config.toml
activation = "swiglu"
bias = "qkv"
dataset = "wikipedia_en"
Each number is 500 + 50 x the weight over its row's rms, rounded and kept within 0 to 999. Layers, rows and columns count from 0. Numbers have three digits each. The size before them is the row's rms in percent of the matrix's.

# up: layer 3 MLP up, 704x256, rms 0.0913, rows 670-686, columns 0-127
# down: layer 3 MLP down (transposed), 704x256, rms 0.134, rows 670-685, columns 0-127
# gate: layer 3 MLP gate, 704x256, rms 0.0909, rows 671-686, columns 0-127
up670 103:528452452467527435518565539601472563536569470513515492491564551586461517438499472505481455477470549431512556505543506527568481433465577553409556476475545548476517468436485555419467450540566415409486544519462476427498485477673504579566548516415479553487517434482486472512419426422519463499480553510449498493488503594503490541513451465400498525538457567492552484509491456495534523517527
down670 102:517598482486548475510507531455517466459629472465465569500545541459551527518530431509470464431456386497519589476524496546555493550561457459397627479536587391569451515583489573509430451525546583534484508525431455399448508482469480561497528487526519519522557424544502498510432428431498442589452472401446477526520468567537488518568508502491544495500434439544529574548558542575620524520440
gate671 094:499534480557539531453469479542517530409545522492509538556549542482522487539577462444453493527518482528417442525482466435440453529565437436544430480498522530485481536455527555569510462546474505505560494402512486504499471581470639614394460549531495405517552497509529407519532521494466551400495561554510527635505550515549465473488432510555451498473414538480520453551455468473541456430466
up671 098:509462530485555482507441536488553501526553396485546468535597488569518481496392512478438435531555485446476418601449510525505509462455469485427518508558430417516556504532654484559555494496447481515491405414492435478558498496473504503522575612473420420488525542504510459518555549470507550450534471489499589575524529480468570403414565514532462380509565508435587482512523567469465580470464
down671 096:599551429483544608482502509457513480476530523518469489518524430508527450574531531529451517545548500481530536489456508502445520472462492557504402476470488393535485450600449588502519519459467564520547483512530473518472540455498511520583433432475495471500503513507458567605466442568494515527516491558480484505521504616491471551489476466529549541519562400391472520537459596537440451538473
gate672 095:627525399487545416517492529490615549467488494471556552616532488513489530425491441574593571502582519535466497493467532551550538469520553521603505489518557431548455545395435500489501507553513432525557429460465469524484486572466574513439537506405454574553491480439477478592501451514568559444464518532423549508521500605506526418472463434449582438459420414477491471616414500499474512507433
up672 096:480505510453390499482428482483541490577466469493551548481534486513483531526484616411505474501434468541554522477478509444460465545504402570410468360521558469429459412541512513483525552505532470493561507497591609484504520491477476492541533384489519571516495612574520433456510459483492553614580533547497540537462482491424445513432487485556500512561540503477464481510389465480515445441508
down672 099:494522499582421414490493561530450531456433461456429535473430472542522515440535597500502439547520510549517495536489483481439373518520513563518480447556505473576488447447472508515530487479468511428503480540478499533449537520401473468513589453541490510487506492520434529457501475524598546457620519549491458464484503500653482448472452502428497531535516559539519446483522482481470473543570
gate673 099:545421551489425458444535518465499561529429517468518655634515472483443495459444499496498525546469404560474446454491422452424528569468517466484482502524454486394520567583584598525479548456465519442623449443475433504368500466500468528410434552534566457588478506557498456494485447511508472492464523476591469512516462433566450467445523482507549564499505543557481524496450513518474514501545
up673 098:404512502523515520431495587531468417520501493571427453436547573495459391516478470455565380466510520552550481458519535567454494475457466553500555503528445408497486500457568586500515552537579549391463517574585472591508456549545494530492450491561371495449466401613591448478450513529444560559488435441488493562463512442477562409504468474479587483542539527489492478458496540551476490500520
down673 099:525453523375597515496412473516574481552542427515422633531457541492457528481565441444531552466478520552536523406496553557588518484461546462596461488506462417449560449518438436413542527478473537533483551598585429479433487362489566439502543565517464498598409404542517509499508509534520497415539565449561501519500487419630527450547574484549423491522436444488590577515541497518481525520509
gate674 098:524384630476618504511456557555532435494509479497481464561512504473589498489526504471579401446555427504437419472472474485487526558482516505509548471584540448536464492520483546447425370442459503526484518542606582508551488545440499453477508509562592437415537437552459608435572588481485407633520587519502511418401439494569439527465431542497489422472474482506499460476450435499473488496520
up674 102:467418470440478486429574558450491553524510491564626516527353521516469451371497566501510403482530436410481482461509524393362458537476504579518519467530483511563561443540511574475527525491570542511534524532536591406526561456508507487458527528501674532462429440532491532448559481426490521446434549552504483570485545422495503492390417463541563435558422534503502524461512463514448551500490
down674 101:468561424473551360494576557493562444515525436526456517450470491478523456520508437440473402450577459521578573487533465502506523577466453414596457437510437466511469517591562537488448452470439463579418467500502459464435570494499505466554452484470525504467475461506499421436589478513538447503482458445472477484543478436614600439568439439530414491503494502488508492555489579533560485552419
gate675 104:443433501531439649484527467517512535531496496494540494421471454522519585553446391551577463485492423489446540602530503556487504447599504490522534486438496448561521544530448557497496473418574486501541531470495515473446588508460549500479580556509603516570479512484475590511472496485569524520476527522568480548406444606482512429456462622531426477524439484643554546499516490416471548430502
up675 103:402494406549449467480568520340599522526508456503523502547558523521500494490493462603519493506479564574594515453487530489427534404491452486478456513461517520521554577502479529595469524549432441478583511549618483502539510417580522524500523458509479571536473591469494563560481529503503494489466530459473420494444492566456524560396462493505562539565475466513514509459522508589470489470485
down675 102:436541489469532447487469554461518538532561450463558479517502485442510570544523499469530421505439459561509445432435500493486506398475498414509542475382462540462477502435440534567509530473559465562543587544543463490562543512422568420518518472465497526477509470429466568499438547570509595530527504448542514494490536504471514532549547477574557499480536425572470453552496467542606585620448
gate676 101:517488480533543519453478436502463486471517552538496567403481489459421455399413533403497548510489510569396451478499522515505532530606526408456524481444577533505469548541422517452441438509507550511455531537505535557448493443500416534471492459514469591535580539586438462440566475500529526435520454560476470473522498513495491515505536438542451440404531520481589564601489505562400544534484
up676 103:440583524464419518455447493500529527468504588487502477510504573505427548497538508424453555499537498559544590467497486558507536463543580425445626536539551470476480457527476547509370475420542571472548486487456520561482469502444496524523554515502462373539513422556488472475434454466497540590424472509415460508556540465423478529539612553477476417428530430464565520436536562515470499498559
down676 105:590493518456512608528448567481505456494444560483499489533553513462544507480462497560505527437538465439490459535451438471494524479479526496469513506457526428419508491540458509509525615515554475461531511498471492476508528400468495573510558458515529493481513460525516491551489565483550574532488545487537521486461529454506585544449550474572579476513561401477431543498441545491552537481493
gate677 096:532400407507463554430587570470599473498529559465543370547489493475552500494485560517439434480581510552374461542639412471452457480519528519505611472439465533584476546550529502494439528516668529505457506584552516493450593461591458508520564382499545495487495481527490556519547517421420485506523471563430536451542492508483517520541476396547557471533444595546518483540510504506486480511449
up677 098:544540437575475551435518449541587492524515553448459503487461414511494470493475365510376482499520475497470523449525556496450515533461444549439540438506411542519472519476503543506440519549566525541541461507523498478460501573495559481499527445480410541401581528422486648460509441460550552483487529489512486532511406504513514508491466490584413570571405509512550559567482441433459549504505
down677 099:632523484458551545462529476434552452486517463501400475523421503538519445484477535477455407461467431473579379500498566482535418564508484476509508454486532538425631400443539549432422441488491476475444593459532386495429484507544421566483485494551433449563508620485551612508508499446550438588464540480531478574498491510484478454579494469445419533506500557572519546500535491514493493558437
gate678 101:561463565612426568502482551492504482591475423440438516643510453465517476506494563519408550519514422498603576464486479503567415583541554426396500448486416552462563511516429557463578468527457413512552493518542496458505501550468535493572569512518484531481495450485488471595561580513524508537508563548525412484422527540529534490434514517542487536340392576547413496495495382606533532504509
up678 099:382504464454455419467531433493437519559575476532475597521448467544509467503488487498484513534499481441557530390563521444454462561509493552478469590492489556427447490513472584650449567436529514533596476496487450541511529629356475456477461442456518387459445444442550527517428481417535552490436568438501540515486586552522535536508535529482409510482509518470420531435426510432544480584381
down678 099:471553543556464404511415474494522525450457492453588588482552577510536501499489582428503490529412446388547460471511422551530421493544562518534497482481495444470473514459534475497558507516450508495590505418529465503564349465547482514529560516563506450566555585529440478463538549433512550536463535418601439526484514477543512438531502475454531497556432455472391578503524524521518515473546
gate679 100:493466526588472527539491504432516576482538472462532550418536529474502500523483583452544496581613470441427432449439504483461454537550433456455519379538564530473539544515463465446485434533455412487530611547408555476526495484452465477485536481456430511476464504453472528530493476454434561555514446474566525469524565569532569552473458506577584593387530548557505466435534509502483439549529
up679 104:411572505464492499532486495534500531505451497425518575555470477511471437435495482494452513516494494532613479424493630436485395530519516629559477515532545417465553483460561464472553576505393489564587502468475521533538432630539509481369513472379515581461453488509465529393541516504536535501544453500480538507504463478443448527533500437477453462550403494491465471544468551482515477433430
down679 104:498608474489559517440502557542496463559517485462469568442479595450601505521539496480439472478548528387524457554589482493505508484576433507515535491502495514467514547469613496482462514516488527535388482564502531583454524541461494481548506511540549533483563497466500516487508489430567547514531436550439418512480502548495404528405361539518532510543502416452395504531514518549522505510531
gate680 104:479539444489582522554445512537438561490543559583500492440375496527527518509470493492475504427532486606542562525424591443525508462491542448475529471553521451498501535568518500411421495429498484392485493572438463497519434559499567556426433435528608561480417370524485496496501460491547541607586512594450571479460411511515487419436444409451583497453451547536461484559428570536509408540425
up680 108:535566396457505543508449489480444470530551509446463528456424555574508420448440544515555501534482501507497526575465452502496431464573433550517400559662597475437619574461493587490552547502487446570556428459422436513504532520503453494434496476517524582433396467439534521575547459457544423535485486406566532518585509540426469512498462518500385536458438460522507525561509453500488473426498
down680 105:561577579464542442507472512404447498431568533593514591464480526529519511505432485472493549518467478532529453458570478520539485499434513452542493407549527499470446478506509530554438435507475463589568411573513441520561591463539473473469536433475513591388538446447495539523557431521494461617495486489505530479617541530422517516565334472564364483461562516473604555563540474544461507476500
gate681 097:520498430478525510506468433422440455442429463462552502623460544499549554540549561553608532473515470460435482521503437419435478568465443511489487437537465573469448503592521563513585514523512438521428510511420509392498529518500513483546539513562625486477519526506534484385459475396511581499549481528422548429429456443537428464536476432438571516447482480477579493513461481544486547545576
up681 100:454514528486562528490510417503525484614481508412449444518475496437475425583517482552534502422478452374481560415541430557591546447513482495461468500492491647436431457520509567440539466524538528524504592505498445455466511657420529451435577468477552498499580480564432429460473484442519543550484437461650603562560507422467465549494534432543440538623414527497466482434510576517501457530571
down681 096:472469492544504494464613506511526627511539499459584546557440448559436452495520558510583480486451477416491450485481382570494540503558525544533536470403485564495507506499453476479535407465490467477506575622506512444436483573494472444425392568526544431459562458506483480455475522540390513433531539548528578510489479492472574464447537491589407510499433483521502489532530520459562546496482
gate682 098:500435411483562513491539510433481476500563517464488471464527443458613469506523570432482518581541498557529599503508405567414537555539521497507449427464611553540575535448515599449467571495461527527512464507526494444480411440488509497489514504577432433563521602548583496475470502515463542517572546533471533486536435574453537512457537505397566500543581520483537523513514529580526477503536
up682 099:542544590484633503439509587587480577522545475536541447486455433499503495395494480498534566516456426523495515534498486487493456486448504536532401488444544574360465502503492476430553482441529475497495487530495470536453479442513548463397531480573553510514459542451478524491611512444552477450566577530444496385529513562506508600491433573390508507517527463467457475509615499547551531527452
down682 098:545567573490514474483547449520514519550399552481543538456513452370537492453428535398464527530428514570446503491471646465527491518504472491492512591564475468473378501554544593503476499424522548580499544471539623493470490570554479506410549501457543515490526457462484497488537483541436496644567449458508441484478443577542520526534521528611622560466505534422428522469425560441493534441522
gate683 104:442486493492574569513495547535444484588471421434537436446459460418452515555457508465396499451533408413470443443487497499501560412493424543477533491498454571461466541439401533473465455451420462469521493471523532558464473556503579443523462550479552554474428525581518540527432491533450553474436485465564522460506494526504487478463532430446547488529491474597472486482462449494516459571511
up683 105:555484505520440522498350485542536432415541495565511462462486551561519544499432505459523460472536621533464406552433546521586463470534444476526522469484431455472525478510534534562522509426484433540571486535483567561653510485461526518446463501474409585497480510513527505489555469466459409505572567570472491512377500501466469443544416457501561402541504434592446414532478509457515488473542
down683 102:500504534439496442504401498583436512400492461458478512507535508429597553558488517384481502549408487514493483520540537462507527406492495502506518467507561511538531430559586547493513505473464533504522458506476517605494456539554517588482563531374470629544561480421418483593465502454499550522531508487471502395433508463457510590455516553476489497491503436554517532478457536447434468459565
gate684 096:559526479421642497514504521480384559482484564512517532521434513459487470517432512486507474443511497582522489509488563512525476405543508528438487524577558528512498517390589504448475479594595427595448476522590541552467448575422447489533483483527483528533418406492585493465441562471531439546419380412574502532521402533519499482430500464582526524458523485487528467409521593435564512474491
up684 093:570586597495527495586493513444470624449469512500520560501430539504495443602497561488414455540555534542506558572543522543530581436414491440440518507570541490478458582486465468481422524449484538499539423551457487517457503472491508443588480470489491537658518428529529469460493484506471462568549566503417520404471520535525496493409521504551421574548507547536563430580526451468495494410459
down684 095:524447466512613434508521514524485445467490456504590438530537438514558574548566555499536438542496525489487505457488464490566495486477546440499515476477518518444626499549513412527523487505400477619470460478505489484459533492507463532484520466525487446491547461421409492545506599457541490528592423486496568562569526526592486505545519528498511460506451543533540447435532467530551501538611
gate685 093:490501364517479414485560550479470492489390553475587531581453479490508555386472608563511468513511514392516469525514456442487455506502529473544468522432438479462513532514496400543464415493411512443591536487463444460509601543376506538630540477508416529479512549474499503428488510460506457468541523575562571491535600514493546517552425456552507553574468506456585583515512409540517518528482
up685 097:528560498464481501507678387517598458478443476479506407587472506482441539512499578438447427512477481547521591563529589514481625524545518472511563545501576562446564503455461515447557496503490407524512517502589528442451566530511505501525442546512569484585516445518524537520464464527483497477471527492471554522479433497497548576573468425547492543498505491474466417474577499471501466519525
down685 097:476514459410533544521526519405420485406416441616484460550612591484519488508574537474545572472470423459586520482512515497447439510417498508515518477561361508519464510592483565439447469508579561527467544486549509587531461425473535541497549510528465455545533502512536457497509530443492469452431537406513472467445496549412554444451479486488508465492513513492516480443460547509549454479459
gate686 102:413535487582564477567454545588491556396517602497540433468499488401459491503555574584539392451504483620569515519455506461452456440499482480487488547455490492504529589421443461451554556509534427504508499521468579480546438517496461468507555644530585430504504394455567489517513477530529474526474470537453457510520422537439454530573490501491521536524484499450466490469453479503449491494616
up686 097:410514489553539484473410490519559454508491560513503551538492574571480493555530461534435428558460473502546491407497506454564515479464527516536487497571586463538473417457541530411423469425582551414470441547418449439515514510493400434571470520526461555351469533498536517462382566488437507444584510552469568448483464502450580544503423424607481491476517514446460477554529494512480492545570